{"intermediate_size": 384, "positions": "rope", "qk_norm": true, "attn_scale": 0.203, "tie_word_embeddings": "early", "extras": ["short convolutions", "capped logits"], "init_std_qkv": 0.0361, "init_std_down": 0.00768, "learning_rate": 0.00222, "doc_mask": true, "train_tokens": 309300000}
Each number is 200 + 20 x the weight over its row's rms, rounded and kept within 0 to 999. Layers, rows and columns count from 0. The size before them is the row's rms in percent of the matrix's.

# layer 5 MLP gate, 384x192, rms 0.12, rows 379-383, columns 48-95
104,199,202,214,220,238,196,190,186,198,224,195,220,210,245,187,226,228,229,187,251,180,215,212,223,194,198,220,215,198,189,191,158,223,195,186,264,184,196,236,195,199,218,208,225,188,194,190,208
098,189,200,218,168,232,210,205,204,230,191,197,163,229,176,195,199,205,197,213,193,176,151,214,201,177,171,204,191,230,190,198,185,188,179,216,212,196,202,204,186,219,212,171,225,190,222,178,221
104,190,203,202,188,186,167,213,207,194,218,225,219,174,179,209,221,205,197,175,222,208,190,226,250,195,235,182,189,216,223,183,178,238,188,195,209,182,247,220,232,203,185,191,200,152,216,223,188
095,161,189,204,184,214,212,209,226,214,206,226,216,221,194,197,200,244,239,193,197,244,238,189,208,214,205,180,203,193,208,181,204,179,161,232,189,194,210,236,186,206,204,173,189,202,219,229,174
100,203,219,162,179,190,199,173,174,212,206,229,208,190,228,184,229,215,212,211,184,208,209,190,193,175,196,203,231,195,214,206,179,208,198,198,173,201,171,188,183,200,215,186,171,215,212,212,178
# layer 5 MLP up, 384x192, rms 0.12, rows 379-383, columns 48-95
102,200,215,208,215,222,222,202,196,200,207,155,230,198,195,227,205,176,198,208,158,148,195,192,209,243,158,219,212,201,201,201,176,202,198,200,191,214,184,205,254,204,194,180,171,196,221,162,208
098,216,205,204,242,214,226,190,202,217,204,201,206,174,217,177,190,218,199,198,204,179,221,190,199,184,222,218,202,198,214,213,196,191,164,219,205,211,181,199,231,152,199,198,161,186,193,172,199
104,242,202,189,207,200,197,192,196,233,179,202,190,217,196,207,179,235,171,186,164,175,229,193,183,188,196,237,201,222,202,218,223,202,223,200,188,218,234,194,197,175,220,204,165,208,203,202,218
097,190,209,221,223,192,215,189,184,199,216,229,200,211,241,183,172,187,195,179,219,227,175,188,207,175,196,222,172,200,217,233,217,221,209,208,174,186,208,205,203,202,224,182,197,178,207,184,204
102,161,196,185,231,131,156,199,225,198,198,174,196,196,205,156,199,243,201,225,214,183,215,197,198,195,230,215,215,235,197,209,177,182,168,213,231,220,225,181,198,192,214,174,179,181,188,205,191
# layer 5 MLP down (transposed), 384x192, rms 0.0805, rows 379-383, columns 48-95
107,169,192,225,220,241,223,230,213,202,217,181,185,207,201,173,213,179,213,218,231,214,223,195,209,187,199,177,173,196,204,163,241,201,181,241,198,195,202,187,190,155,179,193,232,218,223,205,209
100,164,179,191,196,170,167,198,172,192,180,208,216,169,155,178,220,184,188,185,221,195,227,183,201,197,209,228,213,187,199,189,181,190,184,219,213,238,191,193,204,167,181,199,188,216,206,193,192
101,195,207,200,212,216,226,205,169,195,217,210,219,216,239,216,199,172,175,166,215,218,208,211,184,221,154,205,205,227,175,200,224,216,220,201,221,189,241,218,196,156,192,206,182,170,175,182,163
099,202,240,190,212,209,203,172,199,210,182,207,198,198,226,172,214,204,194,211,181,178,225,215,237,200,200,223,214,175,197,176,202,202,229,198,174,187,185,197,224,166,212,200,177,214,209,209,176
106,206,217,226,190,182,191,199,204,216,193,195,213,210,237,215,205,174,202,192,177,193,202,200,169,200,210,194,226,212,221,182,202,188,177,194,174,214,206,222,184,170,235,200,192,181,189,204,202